From a checkpoint of a small transformer trained on Wikipedia.
Size: 4 heads of 32 (1 for keys and values), MLP 960 GELU, 5.31M parameters.
Architecture: untied embeddings, attention and MLP in parallel.
Each number is 500 + 40 x the weight over its row's rms, rounded and kept within 0 to 999. Layers, rows and columns count from 0. Numbers have three digits each. The size before them is the row's rms in percent of the matrix's.

# q: layer 11 attention query, 128x160, rms 0.0904, rows 17-31,49-63,81-95,113-127, columns 0-79
# k: layer 11 attention key, 32x160, rms 0.0726, rows 17-31, columns 0-79
# v: layer 11 attention value, 32x160, rms 0.0849, rows 0-17, columns 0-79
# o: layer 11 attention output (transposed), 128x160, rms 0.306, rows 0-17,32-49,64-80,96-112, columns 0-79
q17 106:575525441465471550481502432476546553472504469513476485501502485490548521470535476397489469528542501554518563482526466525497514466464481467474576514501476531554442443459520519531543527564532537476497528479471465501489512478451456528470545492
q49 088:493511468524453556487513470583482502508505437469537518534492563450544490495539495411466443458522431505521504495492488562421494468452424471476487500464490525583519493579531463474456535515544516502488494488507505486482444450450484519492566522
q81 090:528417473408464519591498455453412540557557450447482471483446485495534479460592451468490432520514523465488518463536548484455523443526449467538564507510529491476567446407491459524481538473508571520460506484474475492521450495525480518488503461
q113 103:557507519463489557506529504536477498479569538485483560565420490508485511501504497477500539463538465544483552485543516567440487521531445477451513495500438444448515475476473458521485529484487522449510472476522516486500540515425501523513489566
k17 097:543530508502510523474453525474494487588474480521601513472529435506545484517493543504477504535485508459454483455452556443478442560516529478452442495500457467505505447436549520427505449504446567481513512544462500471478495459440493564511475491
q18 114:490476511472529469483507452436585501539548566532485535477482527501487544477558408426486536548482513515472494414544435500486495502508452495536521509474574484559491509521542508551549492505526472532531498547396488534531479486483486509614461519
q50 101:499560424525498486445531497532502524399570489462473568451505507467478475501573459519554458479508456501541552473500502494520463514481497531530431551451553530562467475514514472553482523511446495461507478494517457554531542429543460451522495489
q82 108:527516565518539489511477506506488467591497510512526530524459472560490557507457441514547412459490529514548492455485451409559525452432443577485485538515505496538535511527577440534461455542504500448531510458530523479550472446498513538491487589
q114 088:544520489517460493466451465493449508586542498504478474500462435522469559502509492487575540425501611561420533464448488600515547548489449488492513531482603455463464526504581507496455432511485525513531473466536498438497555509434470486474497468
k18 091:527449530502433477526470410506468410479438527520551434504471449501475487441539520506440506480477515516439503483499482506528463478449457456542506554447512464436485483466471536489510501462520548498544575433544529463562507520484443485612549570
q19 098:468507502562525488477544537507511585479527496481525429550498435520493425503473483571475491504408549530495497552509477547538502495503517534567467449506473580513419447451489486471570549466449434469481496542398510464525462527518507500534431471
q51 101:559464485481579585506516474510593465562489487551540462466573464465496488547575499526498523477415459485487428503538461493508504516485520506527497479465508515440539504475425447421475458551564475452523527474490517505533528526421484477518444516
q83 118:545395502438538509493504493517524494473478487573454496475529577462544443472485485474576481540450510496458454521434461498492473435442554508504487527536509503477522467517519515468478461519438463490479503540518454509559534567464612533500437489
q115 106:512497441577505488487503484527469500557449494543500435511497576543505485445458502502521443550413483506462483490512519554492519475507554487478475475476514545525586403447475530513536466476545439533515521480489527492486553467528489505526429586
k19 104:478531434469597493510486501500509410494526423518493573467530506509503463509553484599557497462519505500486419508481470544543552470485559548504495483464462487515551482513523522517471469539474544458435495475537564563536470530524530431490427535
q20 123:534417528429477461498526496519467472450521505560554489539520541526550523472545515437458505481518432488539446528511494512479462484473521434481577487518560509493555472464450500471525428437568528564553579453558499485521535529506520494472513546
q52 090:533474481510593505543529475513463485520493490480616447558508494460512488491534448419484506467500477506540506433498370525435544510487491491479471445463541531511581488428518462442543481454463554534545507474541472439485462513559527512520510538
q84 099:468484463419542523570554432473546448541461522532557504520494521488465535512495456498497481473513513511450455438535478516473457455507460526443523484470503542479464458466493475566497489452523495438521464518468503553565503596498503467490516585
q116 094:535378475419534540500469510544518483477480519462555480483491566517521504455557475461466502505483455459499458511545492491455582436513505519457532509495509528457523463485472557438487455439503533450563475420422531573509512542482504528486533485
k20 119:513571517490573538509543482484499494506516462487578541495470512534497552460539505471450532459498433551469470480481437532507443525489463517527455492492513501479460468557472509527562435515515429505500520539501529498452543560495482567496496516
q21 105:496457529523498470530473505512523492505425526454433458577578550500455554462482440494519507507533434497536523533548563468482561559499512531526530547480543475497442466471534489498534470451508556435476485500479509504469539521498531478510487567
q53 069:498484541488503490539459440411513479462496547456488465481487522550544536523446507531480475448489558494503495500455577478455457525526516480458520439526515485526568452543467493525541529504481619564500538517525513478498466494485490420544544519
q85 088:429406525466553523516465389514445491507497469501439481503542547464449539496510467489469542447531453533524512536498538473477560539507470502462537530472566583466503488475546525514586507448522593511582550519493529507494506560544495462466535559
q117 077:433442521500494467437474501514473518469514504523478494522527598416569563576519513518559543507490503499534550576501515486407492453471485533462556434609548524509493487479516513493497518495521521476525550430461483565498510474426489506514461533
k21 137:474440558503460435525549520463508479480415556461387529582535580502550492557545461472512516454496511491561519531528545508492539544513490529497460510533480523493486550537494492515489516472513480545438475511558535476465421463511516454511511494
q22 099:543470545418433482504431510484514465502503497490479513481542530574526559489506511482475513505509488479598430454446608524445503534445487442540519474577537576489470470556495518558459449449534491427534479511474568513532463533498509501487528507
q54 101:492376533481491488553492462485463501530468473414472495460586500482534585509568408591491449489498497490519440485457602452506513496554551478514504468507469498542554524480459455511482416471478517452514437495531532489529482499502531491571542502
q86 135:458432513499480503526418467469480540456473503475488521476491499531580486447512487510462542500470482448509524499443531462503562485537518497535539572511515572420522474430452510534441454406478487530549513456467515527457466487492498450553511565
q118 101:490489527527474441520513533493537556516507475583445560523543563544499482429522504500527547501474509430483503514489547457502421525512530475450537490509452514407533448447519556512472520456432500516505498511454521523477432537441507460569489473
k22 123:599403470438487521465543489504459520500517463515539524478474510493558419536522518455477548500544448542557529465490459611455534474445458539498552506519511569510476466491462501443543513438477514525534497529464480464505505466471466480504585496
q23 098:514523579460506559418543516470451485517487484546448412470477530407444524516482489510435497483545431529537491477493453513517501470488551471477581425479480526466508461531463497513536517440511493513545422445465492538509500490462448504485479500
q55 088:565463488507531505476462482492518499559493510532517508556521492508505521544469522507523437499579526494540471491485451550447532439569403558538569429472439506516516516477416471462562472481490572502442541484508484489528484503467570479449520506
q87 100:508363502528538516517499437483509551497454482518533474490469460433493455446520471390439476485496483497546528549481464507498569495514583559527510506377481451501489497515508497514545520483421500540519615494465500470479451484552525511511431405
q119 096:566543521554526458474469488535517526507571551495580520516486502454447519539555521537490445458518468526467465507529476506516414506456427469417545540467506481507489514442470438507526486530484498467526587552460511425471512461475514474492530475
k23 106:534495483429530527472494439500585565465462538505635481478488483551534463462520451469514519480523576534493516493495425482418487445485508422560555493502471446530478548451517476498469579519492432440481575475486520477552544530519496476470499485
q24 124:459514579537444486534502469498453475476525422425467477591469433532488520518473521510489462453518490494515549513446454448507553485509520533593441506499489490527480515510472453491479472471525479517495517475564457454512530440480533560478458491
q56 102:478506545550426518514524479460500536496546493402474489586481502473542528512447530503461495549499513487509513469485479521415559524513495538565518413510458497580491514484443584476458462444517478477545473500589485418545564420466560550503492544
q88 107:471484501484462547486470444537541506549538517499446524548464488509461473567446556507479403465485530495505508486533423575485501473517482417477408454540495532553479461422480467525502483508527478494516482475564456472503555471532532474436463579
q120 091:479459498501458505515510470503412475518513458453536500527443531460588504544508568556527469448567495532540569479515469517495530497457532517525433477545477461484552547438462547501478496494497504495525550449539363514411591425554521514478481548
k24 118:492438477560484520419462480548536469528501521467507478543464486483435483464450502473523521512484503462503521469500538468539500537539418439552501488513560519435556536474507443508521481501542512501501493516530442414532495477509479460470478505
q25 101:439506432523426498477502575529549538538559481533440561544538497552498550550478527494523541605536428487484503538498483439580458523485508510465555500531487462518455459482495568503523499512532471439445487461430478545493521513499458508562509478
q57 132:500501435498527506500516561501488543493569469542464543472525502486513470502484558551522473528533479479502485548459517539545514466538533551531555568481501503493436494473463541544487502477470421447527583468387503471535530522491494539466487386
q89 125:477495496454469524531511564531497537503538475583483547458532472545515478536454579542508475551507494457484375492514494520581447489476487496548546556533467484482530498537497544535498528588559470420516516521404453474443541543468485415435487475
q121 105:477484458489480493473405469507462502533519456560455490457549485486520526565471548509443474564493466514546525562507462478605431543465465566486522524462463496448529538532559543485454435507497485424515470525477488430461522552541479486464534591
k25 111:402511568506467557489498578431537534489524557514475504559521529467502528520509489514479497494541454457422476510465554516492490495479521431517436533559478493480495480488463524498463475460514485542525474452451505507476516508525466526576528414
q26 111:529525460504472502450500536563539498568489447560458524491556514437483505496528524549461506514505486541468474515511530495522457521513529453466463492545503455523484532559512484535539445475534527533487478469503476446476422466517487462548494489
q58 114:498546463575418476445531504478537497521504493476481516545455490502525499487470523609541505491477506576460540520541466472519468482530540471504457487468458504528489521510475513469443499546486523516469429535505502508530462436491500442509547488
q90 125:505607444521495495458590536528593541472528494504512523498486505512482430550531535504498497511486484527494481504498479514535448438491599507449515522530492480537485438535441518544488565582512490471469537530505434463494455526471474513514484477
q122 085:514501495514495467505486494524487490504470440527443435497501562442483543507544509514528573526437443560482604537581576512557503517494541448494543389537451451490466529545455539506524554526518494464572437477468491569441523521448564488467565526
k26 112:594573462543551431486509506548526474506498514561410464472543523499495436523444505547558454525456533551453441511476579474536472492537510498513502531508491455548463492463482497468463519500485526500433547510476493445558487503466485479544517480
q27 102:460472445504529470530556458475487488488484517507497501412550483507557459484551404508489536524553492532471503449508614560508501491473492517559495478512557526439473457519516476577401511372545579538561448436462474498518444574502453457524517500
q59 120:567501507530479435546539478537520508504515469434514513444595474458522540522516499474484485529545532473545477500465506554515537444459480561511525523511518527488456555516494521445426418442546503486546565453495542518549530551514466518463487491
q91 121:522450479484461500507477469439565514369478455472468515498572473489503530462532441511455534468583521473486459466504509523519498482485525494538465570567523526533483466471510548557450492414509563514506507508538510534554492482500402554539458482
q123 094:511479482446545511520474507492528477458477540477439488479547488516443495536533510432431452427477515540535437485532451505511431514573450473516525577517508548557540493494476531534459444507492554457544489455488503510429507563503495534499522608
k27 112:517406520483415475557455520536491439468500516564468538504501492512501595535461479539518520471531540470525517496461481447500485518482549480404466500472510462513548566471453540583448489466519567495459463528509542561540501450510501538492516517
q28 112:489557489500518510444519500581560458491471495494462489577466455445512499512471506447529534490509528512489538534537404552466529481555527520539456469476471441551482466456502465431519481518555552441524476488552450377515537506518525456533446540
q60 094:556451524504508509526542465489440415513544455551510444484472556471507396441457502582501473452501518521457509554479533573520502525513465470536470469483541575474486591542539469460505373439550500451421480518545538497509497493545474528447448563
q92 109:477525550519463529483524523477503463499446491466600472519469493483485470499534417558523552498413518531577486465500561477490554451482446418571485609462437458530469504482496419421512489454520521460454532531468514463533447471498465519534491509
q124 106:539475504486454497588462511537477574534504517506505477503539490542460458522468509468453490573516471489513442518500524562582505517508557564543458465529484573499491424492477506516557466473484504476475501499488561468548442575538484439461446545
k28 103:459549520500488473525493449473579481534570545536487432549511554447500435506474476550539486498465486535494473538446512452388510548515515485536478552487492406536510509498466497484593582486434597585528492460530427528480479517485534424494487520
q29 124:463450454508541479526503449483467443475515541487531469496522522475542535386530404590488466524442497511495477466497532506528515565511537420446482418524482507539520504459451479472508465528506536564499464511479543544437453439500477342598535562
q61 093:515432451539577523499558424512558558456445551481571546501515536471508496537542505517474500378489524538463475517559502501516445482452543511396507440493522506442497560485476422472546474531534441464470494565448526450502511491505511477513454426
q93 109:452513489503481454593502507476499552467431524507554490539543460493456504543465494540498495474514483530509456546466423497481517505513518456565481523503462512396556483497430473515519558508533485498561483464457504478472545471503439460471547596
q125 090:496559498591514529483542486584518550479467482446480444527469518513494549497450461473530539550511473513524507523529547456535510483456454518490511431477453484489513490468477469531420569534502423553577485450495529502461541561542559516499520496
k29 108:490482515497527476524508521504496490517452515523492528553496485502502558508492449469454480513546504490483496531456458479515524463544460532426507407521522444451512555486480505453497513494448477458516570489543484547473457410434503560541460564
q30 105:432486507441543505568453488519415479499527508467454483520493515511509542494549610458510446524426543446494455576569519504565512471510544494481533493463506513479414537515521449514513471461502478499485475434503525541450533558466531428501515457
q62 114:489513562470411518520494468426464488520468484421498564528492473442535521483466615475453459558542504535514537549545557549515402490465537560426572509505505494498460511509460540503483457471542456521467513469503479493469566509483477499509573500
q94 111:441486455460462536516437465502530539450492505507408586576499543490556520543484543467488503552501500459508521552439521495545591499457507542475535478591512475513443507524517547542411456482520455465555516446446437570495583540491486551551450513
q126 092:523459516424457465593493473425504485506437483530482485438482538447456474469509456411478553457581488427543446510539520510544462516465558480461487464498543505443502497535503528581495571527479506480467526558506496584529548519454511509457508443
k30 105:442568495463488471490480578506415538473467532461521547550420496498496595504475585428459496488476470450493448573465469451557486510451554499505523495524468489512521455509462542489484545393550495486473516466521497502441468490421499493501492501
q31 097:498497503459503492486451520547440402495480476480598471546567518521452487547505486505526554444516479502431490495524487521519469508490506516461477462439475512549528570517506531454518498503526485451532529519569555593525520507624466485458535603
q63 123:517495554557466521457592455504510465522442467462587495501509480484471435479445397478533513441483465512458525412488491510522512527571575444475480462478444529542517505533447425458565520521499504478530433469528545480482454504527496461480526562
q95 107:463481497505466527479533469568481436504447462454526435516566486518487480502440434514496559417535447524463527471503494399512549605572458561551491436488471522529547525488470497477573477508495514503541481534513474536502475510558513429490517569
q127 102:490558520470508515513482568507565389476485557493493536531530503524464535582503492446425488479527454478534498515569456477492486512583438466521527441481547536529469553533484489489500508530489474504514418569604505510536518521482478457524547517
k31 116:552495522542521522494503483587512479463442529435527546452492508459465479532446467555544469547491490482442533414481593490516512483555437470486500521538442470557543496531499475459486461525456512437474509520541484548509476448483544474528558475
v0 105:452440457486557449551487505490512544499493480526478518465563532452408453492513495525408494525564442496472452499462533449493419438543487507545493510595544528516530567534487509545428525409522530586501443436496485517534502551528452472531533540
o0 090:526411519500576464544486494482494486508535477451464527517517476462498468543567454531482517492434431480550511497443494535528467436527544531524518504498557460440440459467527548443523415456499407516549528494533525512491476495417518526479552504
o32 109:571516489452461526542437493508520463545474511490460480520454468527520517502500501437403474548485519471448613490516541487416464490490518500508561484627534478500591457532518552458394525509474547495538498458464463420536489457490486501541521444
o64 107:492515527572433546481497534526459471541476561464484503564482517513485599472473505499484549523512530514539524527487440519446490550517477505416512506446488460475446513457463523479534515465467511523532518497531506575518472502524502503452475503
o96 091:520520544429472382475524467504448494542434560491549470490555569493484556499448521453536575495523553499431447449492559444599522512444538457593454511531512565504541557525506466536509534520498491537479503550481442483425500477461462519484496492
v1 103:500461439484495526542482504506461444487467528540467510436473557540549528504431448479498551445420508480535529516550553409469489503458526447460496505521567403485474541499491480525548507527471474523425563543467496530507423521476487523482463477
o1 091:542571549502531498572501548527493496437451498547499482475493585496465555466456485461551484437513510553496503513533550478478545460487544562468495478511467492502488492549511482489512533508453467490464489552520573507496510620568526495482489476
o33 103:483552469486504469485525503491567556441447488507540510428553439541540512505486434464487481540623460492469442509461509484457486518485468541504534555537549560532509398480476549491550444467455510474509570576436552439520482516465487518455559442
o65 102:463521462489531497550463501485455371537537543483535523543455456450409592464475490536488507466502486496553513488484477505541509493471436511515573520509492484462503529476529457462495574520473437498573477490567505523499570429552497453510484485
o97 099:541458580515498554451494519494567535500474531488425503523515432488528459499518515569436466533440555451459523534528548585511520509487527504532441504514473519486552464475497446541507489499515493443398494384455461511527550524531500541515491476
v2 094:537466549434504427479496499484515504461545488452497470513480523523420445550429531604498496501494471561521534455486565522483540543514527473554477502425539518468483496572449505472518540458469522495512452463551481459495546519506527549493452483
o2 083:477491583512521462488450495439514496548602535480510538519423467500538541498547489521514545502522502545546471510495547526469516506546554529498541461538536490483531519430486547561507411493489553493509504493528447448495509512426444438493483438
o34 094:533527481537479578460474541549518424484489511501498504467506523542484494442492510534521496556523519525526516507491533467520518432552532544488446450406430530512501464519471426442509523451588547494495483512484401547447516497539487483533491534
o66 100:461585484571566571587535517479547522525512509563461483514457481486426490534503508483541508538507475439435490525537517544495452452505555473545509503455535423535543578448500445573535533564485527427383473507488482529564482537546488494544495490
o98 111:543435513505450518479516534536461518494445509516524461551546472495535482539459469453482449529518571487500459478514405529536608536433461450435486536605451530518489512540428475476548466521459441514551508506498550504544459506568463488496479437
v3 097:517510492492550523502538535501515439519441500525532499419444471474500470521446492494493543563445550546578474477513443449525494529459560492505492528555509532474496522537482500554449562519551503542540481452519486516459562507537419395445477432
o3 096:556467548494519537452456448512478480525459477529507517457466453469529548468496468524497557502458507480510521515495469464463552512588465548456480478533463475537536417514424646466545481524528453493480513473505451418520515392520530551529519520
o35 099:470525513518451523472510489529561493514490501449532480537548524505478528514518482436494474544527454435406597426482468460494531499534451495567466512490548455524511442525496499439492513487487544462509533458515497523536472430519534494470416498
o67 097:516599450431469432566531492515462467546506501455422520499457574458491497502505529517458495474501507460502572464504602489513450489480465451550520499532517540494517537501471454550433538518496452491557489575478605479496548547508477467507537463
o99 096:486476547499507497532519458472520508488601509540479481502428393472459567501406465459537425521486516522519499533519425503505474469499544537507462582477459480555549479493501494583518511404467514551504494544483443518490486597495504569494451540
v4 104:549484520442519467377503485505566511444547505538525550501514480482520484493509490444456482562528425492465516448496558570522479474478547548487484429509501501548509534548509557560455522455476427514544562432467534477625478508488556516422503478
o4 111:493541476520542500457523444510520446522483445536513489486502455541470479521454507552477463526511524513509520543489450558428516470469502448484523544506569462522494481542544453462529503493522504439502523493496561431505497551550517541426514464
o36 103:461478547553475506497542544541457447545578523519506469525507541530525515608558529407519479488512454444508404526478468533532517458527493470507479497484483506551464496545471500537495518461503559531406434538456475504486486508477478495586542481
o68 092:488441512514502524597454578442487572540504535495474477466502544503551555502511451497490566553505456544500504457465572425497470486488513465524538469454530540463465599490476524465487533521512489463504490450549466489528492441565453528522472542
o100 092:502497501434505449488501541603541458439531441476431542489451416440546533475459528520483546461460472494490507393573551475508495476593540530491547513528546518458510475449457499514487466537481547492406534512497468498449500501476562508492497494
v5 092:510537446551527531503435463481450526468469438509500499570474523467481559503530466465495550479522519536542459515439505456507501476524529468490451494487563538517494514475437478494540402536512436532500520543604460475461542495548524436531453537
o5 090:489516528518455538470483420519598470472499454491520488446477521515506507384561501476518474474538513529400562512577518604472418517465578466478527511522512444454525481540562477453546402507522483532473482485481482459482558472503462582486469483
o37 095:525440542529460461502524477438522565501484483390505539525479468496465490520472468471479461526479491501503613519531496524507439528529448497433465563440466479568509423473463553486580504559555500586553559558558501479527441492493513461532511507
o69 107:476487484503584445497508521543460535515542529471502494463556450501474445516508465560550537519487500525483478466530518527434519490431476430513541444548575549494542485534520516613478556502433452461510534524478470505499530475483542498478495519
o101 100:491485495471474525471509473441446447481509527571535524539518471466473479535517532472496460444476472547485444444490450413521524536574457528474514461535434515480466478464538513522481503505532576443496504503468492459513571574545513410466460510
v6 099:489552452424482495496492447489485546446515501485511476528463531469508488416410504574508522519519477561442436507492481478434481504483517410521530450480502518465498506518513481538572430527540498557493428475502475542453470536472523528446503514
o6 098:529504453531451482535490456501476501465523512500523549500481532506490509505484537533569472478472491498488496468468506464544525541549597530528540573447501485507505487465488466530491442469541487458520467506548465448441541479519502491543536507
o38 096:581499535555512572479478470530502518517513552472581472489471477537543540505540544438487527548509527452488517511516498482485513483547456558508484468487464507491500476474453479539432384553526491498477551509500506481527527427509511476499430495
o70 107:470424523494493519527537558417518494465541475550420507534555519499510520480518546494485508476491491554485521467439498457571462517476409466483465532565519468438427526494548515420540597533504466507509483513563436469544480516521456516535549537
o102 090:479464466443427507484488554483465510540497459453542461499519486474477524501570511511442464558532535448511464525538409539495474491547482465489531507559507529456553491520539545520463504432537517545582525439470558567462491451478470455491436500
v7 100:547473383446533555538485532521520464469496455514549466485457515575578532541488562478476482459496548482549521507538538464486549526442543489550448506476509476524505470539529514472487452512540472471492474454576471433512442444528491417480556528
o7 107:454571505510536565533459443443554508507392506484483492524492540466462499498568511539482476443538475566461543532519517482518430489500487494483443520496492502515516522526553445445502564501463553477474493541490550513447507518557537555509510480
o39 098:533467497480468504508525517488536417553465513486484440507493488428495524526540537541498492545465492492531498399518421494476467479519469527529509474542496502444490480541506472482474504490478486471524500431462449514533487485515440497495493405
o71 103:513522513574512505477482498522397514463594477500567575466499484445458497444521494465502484513478502502375455529470492569499481469489508554536508483500470483520468498463509532535526533478532472524505533460554488528518558551501491575474527562
o103 097:481547542464462452503504511468473547578528567515524433437469473530506517531535455485518491536568437485541510495525466505463548510567488450435502522495514538481497490526596514557439482465457531498527477536502491431510549521483487456463456508
v8 102:449547454515470535522454485388538414493523448437481483510431466546514546450541433489435470502434506525474519450538549477481530584523576518493444490475466512523488495453518489509581531464545580523561463491551529548483490485496499448511542514
o8 092:497471484521473547541412450526488457440543509507447515560480575513465456512496455457489504496499541483507549522510486457530446447453498544555468518457472497526525507496596444516479590502462566482484449511576515518488536525530523422538502501
o40 101:504542489445480529502535509506542555554482527563491448490442530463450497468508602485509511434445458538429540518464484492531592518535483444521483468510472567514512542444525521484534516462524496546456513552491450512462554513542509494486514538
o72 103:525479520492437511417493547586462524433525502434520523504524489545538500441441510552565514532510439498480533576443499467435470506553546482437471480519532520465487435484489534455453583578463441538483567465503496468509460470454479502468477473
o104 101:487529543512541449545481463488552498522497520507441476530467474507497593539529509517439521462485535540475466452493493529497529565472433525484553526534510493521546533488490514465509470480503514516459503487482547545471517526489509553472487498
v9 102:522476437540534416456478496558538491527465444476531411580489482521506532457532488520425464506472488529588492448462562468463503544561486496506495541603515460452512556445583484515530472529417496489508524481509553459471450562580488461495535435
o9 086:505583455468549491526537581534501535444593501545537469539505512540557481522503491535507519426524441423520463500537552428449485424576476463495499431450486537519491501502463541472536552480559387496437450556491485541449512474497534491498529524
o41 112:425486564528497493545493544429509506506509506525550458504409518487436434489545488515418495486462476496523519527508487504421435529494522506454502484542519525467539503518496501487497543509457577550504414502536533504496441537612458472506475509
o73 111:554497465472479553528474447556413482496499476500508524447502509507582560499508508473525529502486534526505568479450462534507531505450467482562445565460519460550512497512550489517415490462520597460484515477485452546449503424472554564555470538
o105 095:486497518450561509472472519526489495543437511514446487507541427464430505556504512548461460531550536507527477491506476510569516518489567507462534433559465549502423525438457458445543444486512470471528517460442584429487515530512575544434451528
v10 101:518501488480459482514428456531479496526450513601447461438497484489487528500557532497460557469441525453501464501475468509523499520536564519499453452518528447512537489511508513517558503512490538448537506453501532493540564512525483508414453519
o10 080:436465512495552466542515512508490518459516457494470572498486603518514455508508521442498434446551513557497457460545556465525545520465514524591479484487561506524574492550540472536442542490493560514413445470431532464472499500452518531523520495
o42 094:541487493481466535511512487529498438438496504513466483559496487490555465451454420489545443531536465519494529503462542437490446527507496546536517500481437489497478466516511566485481480485474590574507515510500475488496462456416515527638503533
o74 107:509499474521494493489474495455481573488551456488518512483441418588507462556493534532469558494463536511440516473467516500570528514474439467461517487440513518485486582451518459527504473496555496553506493487465478464474523512532484508498530548
o106 107:500544473495497483406497451536552450556497517468537499418567545389460576510443522501529545502516529511530472528486494557537400473508519482462486549542500490525488502503518491524476483519474439483535470504555573573491419479500516513483489425
v11 100:566477503550494493496495551532440512499515497460530426439526512446496507455516493539480505503527460507500502516521574454515542551481451445581486467513484446478499513502495492494560482477488464509521496454521570564496556524524447440565468486
o11 089:515472517508624488521489512540502540454490504479463494524523497546480493562557460501504503517508498533472475493529561565463533494526487482471501470547562549465482523472543521440526482441495472574424472489514504508433536434506517558467508525
o43 104:530520476445489545515494454534508484557493504486538478498447409475512457559499501533522475521517491536584585527524387483484527480535491495485532457447448500506511515453470448519516508477489573550420521466536504510463473559522544471467463487
o75 108:508498501520502450435494542518549464493575572538504495442580524534547539493487494501501508456438546476443379505463506477477455417480554509465474562454523491550490411534454517481462456592501441473522479507544489458463496493450495527570524556
o107 109:461509516486436579460479476496403508482490460553500475473445512452525426439448537428488459535530479492532526518460516482571568552500508512451477486512475470499535516541477581491492506498540468519512560509396464501600494453490570475448477547
v12 104:457491510562519466501579571456503491548466457470479468430531504565534487424499554528523551480520454467582538474425453542484491515585469421453476515540515478531457461537407489475504459519482470500480519529484521452540497467465496548462514490
o12 110:554464510491510533523465585554539507446512528593522578475540507465487489479438454540492557579446538412509464434451595452513514486540476481505476480488460521550490474527463552432520485522504502501498512514465499509541419459476517553472503533
o44 104:515502516451543431483496571444526448538468490436535480500579538483510471534510440524495492507519494525559450531456506546464507454464545522519575530482535468467458487464561480526540506548462473484506471444475441530445487554515535522555518480
o76 106:494478545521477482466427428527472551488548542465510491550484446516503513538485527469570507473492544558440488500560599454497494503483507504411506499484477488490520510486498513455487590529551520451518529420486481510528501456460533497442467540
o108 116:492490483499477476512489501454425465514517507512420436523432519577499482501504479517491491448493492488586531457512432536533548503467489504520468455498514499476551514538444483538442499508505472548507464563516568534470542543469456467496493455
v13 098:497473553441520488441506502528539496489445496456453483449551502526457456519614484506578495451444487380545499446482467478483507527534492538548479500461559531506532502522610526526484538508496412491529527533442474528528506490458588481526399446
o13 094:521475551495592463461501480521467478514526480536489465519598463492529464531506497457517507529557495519540388496470498501511494487494538467524515497488524457491445537418468490534483501496484545513480524500485513526550531558469454475493399502
o45 096:496487501507464530437481450503514495443489440490465533498523560438413538455502478542471548434540554577481514436413496514498538495453544456484494525501524512518527481492472537517528492513481507455565574510478475548530511458474504490489596464
o77 097:498542537463451436565517459515460523466504480484481449462406494536546426500569535517542522463462516514492504563510496522497517496539437486434539503459474502449513527522540397516530566523485473560543551551543490459495501510498501508504522491
o109 106:510492422501513558490508546478474477570544503504577457462472454597513542527433495506468455556471506507490536486504493501485501401562513499528507506536477498499494506490429480564439374503554526423465458528530521527428472547470461478481446550
v14 093:555492452495483495482490596425526472467495492518459490582468581469503533441521459484456586494497543529456443468487497492398495502468507496553508530492569457530497444476515480533488549458521431524548567471542495544462504474519493537473502497
o14 090:516531517527507510489465534524490415550553498483526426499554535506488518546544512401488506550489488501492480479454441584467443456472462464499466514527477546405405544470492463600463505503438542470507480452534503566495499575461485496464483468
o46 097:468503458514500510533493420525494369533452550527511554450484508473489506433479459504475537530474471452562568489511575450478482473498489537578550531537503461495492540523517488450550577509503508458532539479507542429491520552512499475480480453
o78 107:427477485432504477406495477473493481510518514479534515434488435450474485523481497492464456490516538463502480531437518410503552545519478513533494363610504468472523471489525569465526516502529500530499467551494508491494510479492533548530520524
o110 096:527467526494499515548490605456471589503435565526469501538454499576530551514489530490555493468490507496459523487549424529533513502581500517433502539494478523529544458515515545424492521503456499433515459565441557527480449447535510497473529540
v15 102:540467544535460449486486531459448541466559538530522536451495484489455534473505444480499565486532515489514478539426522536467442435503495452434463535494516489492557485567499504540493525542488532520570435511553467471501482517465505483485533505
o15 093:496472557496516437523487467491514492584574482507476499514495443533556559549485535394490481465437471516525391512487468505476539522505505519523568488425438502507557550484489513478450522500445527521461568477483529527530445540454487471495465487
o47 105:504485472528527435543568563497465538545496524493502458514513467478499539576503519535478493439425429469481467378536427510514532514528521482514456427527518512542480420502489517506526492511487498502518523499472485532519481514479558529541512519
o79 102:449486533419492543479521550514471456511571463539534480523561420498494488450510518563521466458501506483519455511459510447552470510459474523501538471479508582484458516464492500520471471450532423518506507470547572556453481497504494522529472492
o111 103:495521451560485486509485472483549561486472485475491516453500581497485448500546435474504483533584555630564485527493403545507502500424501545527430551439538522531480431492539465513533535478521548474510519474515462448501532461488514400517529524
v16 097:487450472505501576519472554450472437429472494481528518559491520490581515507527449513499522458460531535538539546539546529511504481430485514565496473473572458542530501482491501497528554433468491440554500537606506448545503476459537468499504585
o16 099:469611467459483559471535482494532474554470456500430475476424537479420482520468523487486494428506536498468525560470531506469427484546546547504487538521523475480485523497520399516454493536494512420450517544512533474527546549588515502476501492
o48 095:462535470553629444561492487461528550468474495467482535518511570450522512450458485482489411461480471564527449551502537466462512639530510520481529454454533502421576498512573474478491508563480475512536469500491541474480482484460510476497486496
o80 107:441457550490501396493494474497456513546513461553451571494574501560501531449480480511534553529539518481487488465520527538486519479557519474417579550554468545582415493456444486487538454481481517465482484476477522479479546461499514531535549441
o112 098:550440447516485567516500572452509443461525517524519485567480510521564480489525471580510519514428492501473594471541470460548529484514413441531485538490506435446518468550586467489532537445563489575521471477551504573473490518508511514457430520
v17 094:484443524467592481536566511519483465492476483516533473546549504497464475489464472538528441559433505511520453577546489461491489528486467495537532512442488538556488500537431473464482531481478467461453464463470403530510434497530446518495497493
o17 099:452515587426567500492494482474459528563486482483447545571544398469582490508468556518431481548528517421562502500516492545469516454614460416476493494488508459549487503471502555543548533485545509504513475431437479484511466467429478593529445504
o49 098:462528434488522496502506409436516490492424524484487561451539489556516523474540422460557505493508479561520497535448525526568564533532495546440574503489553515470485508427488516423500506491429473521461579524516525452486567529484535462491524479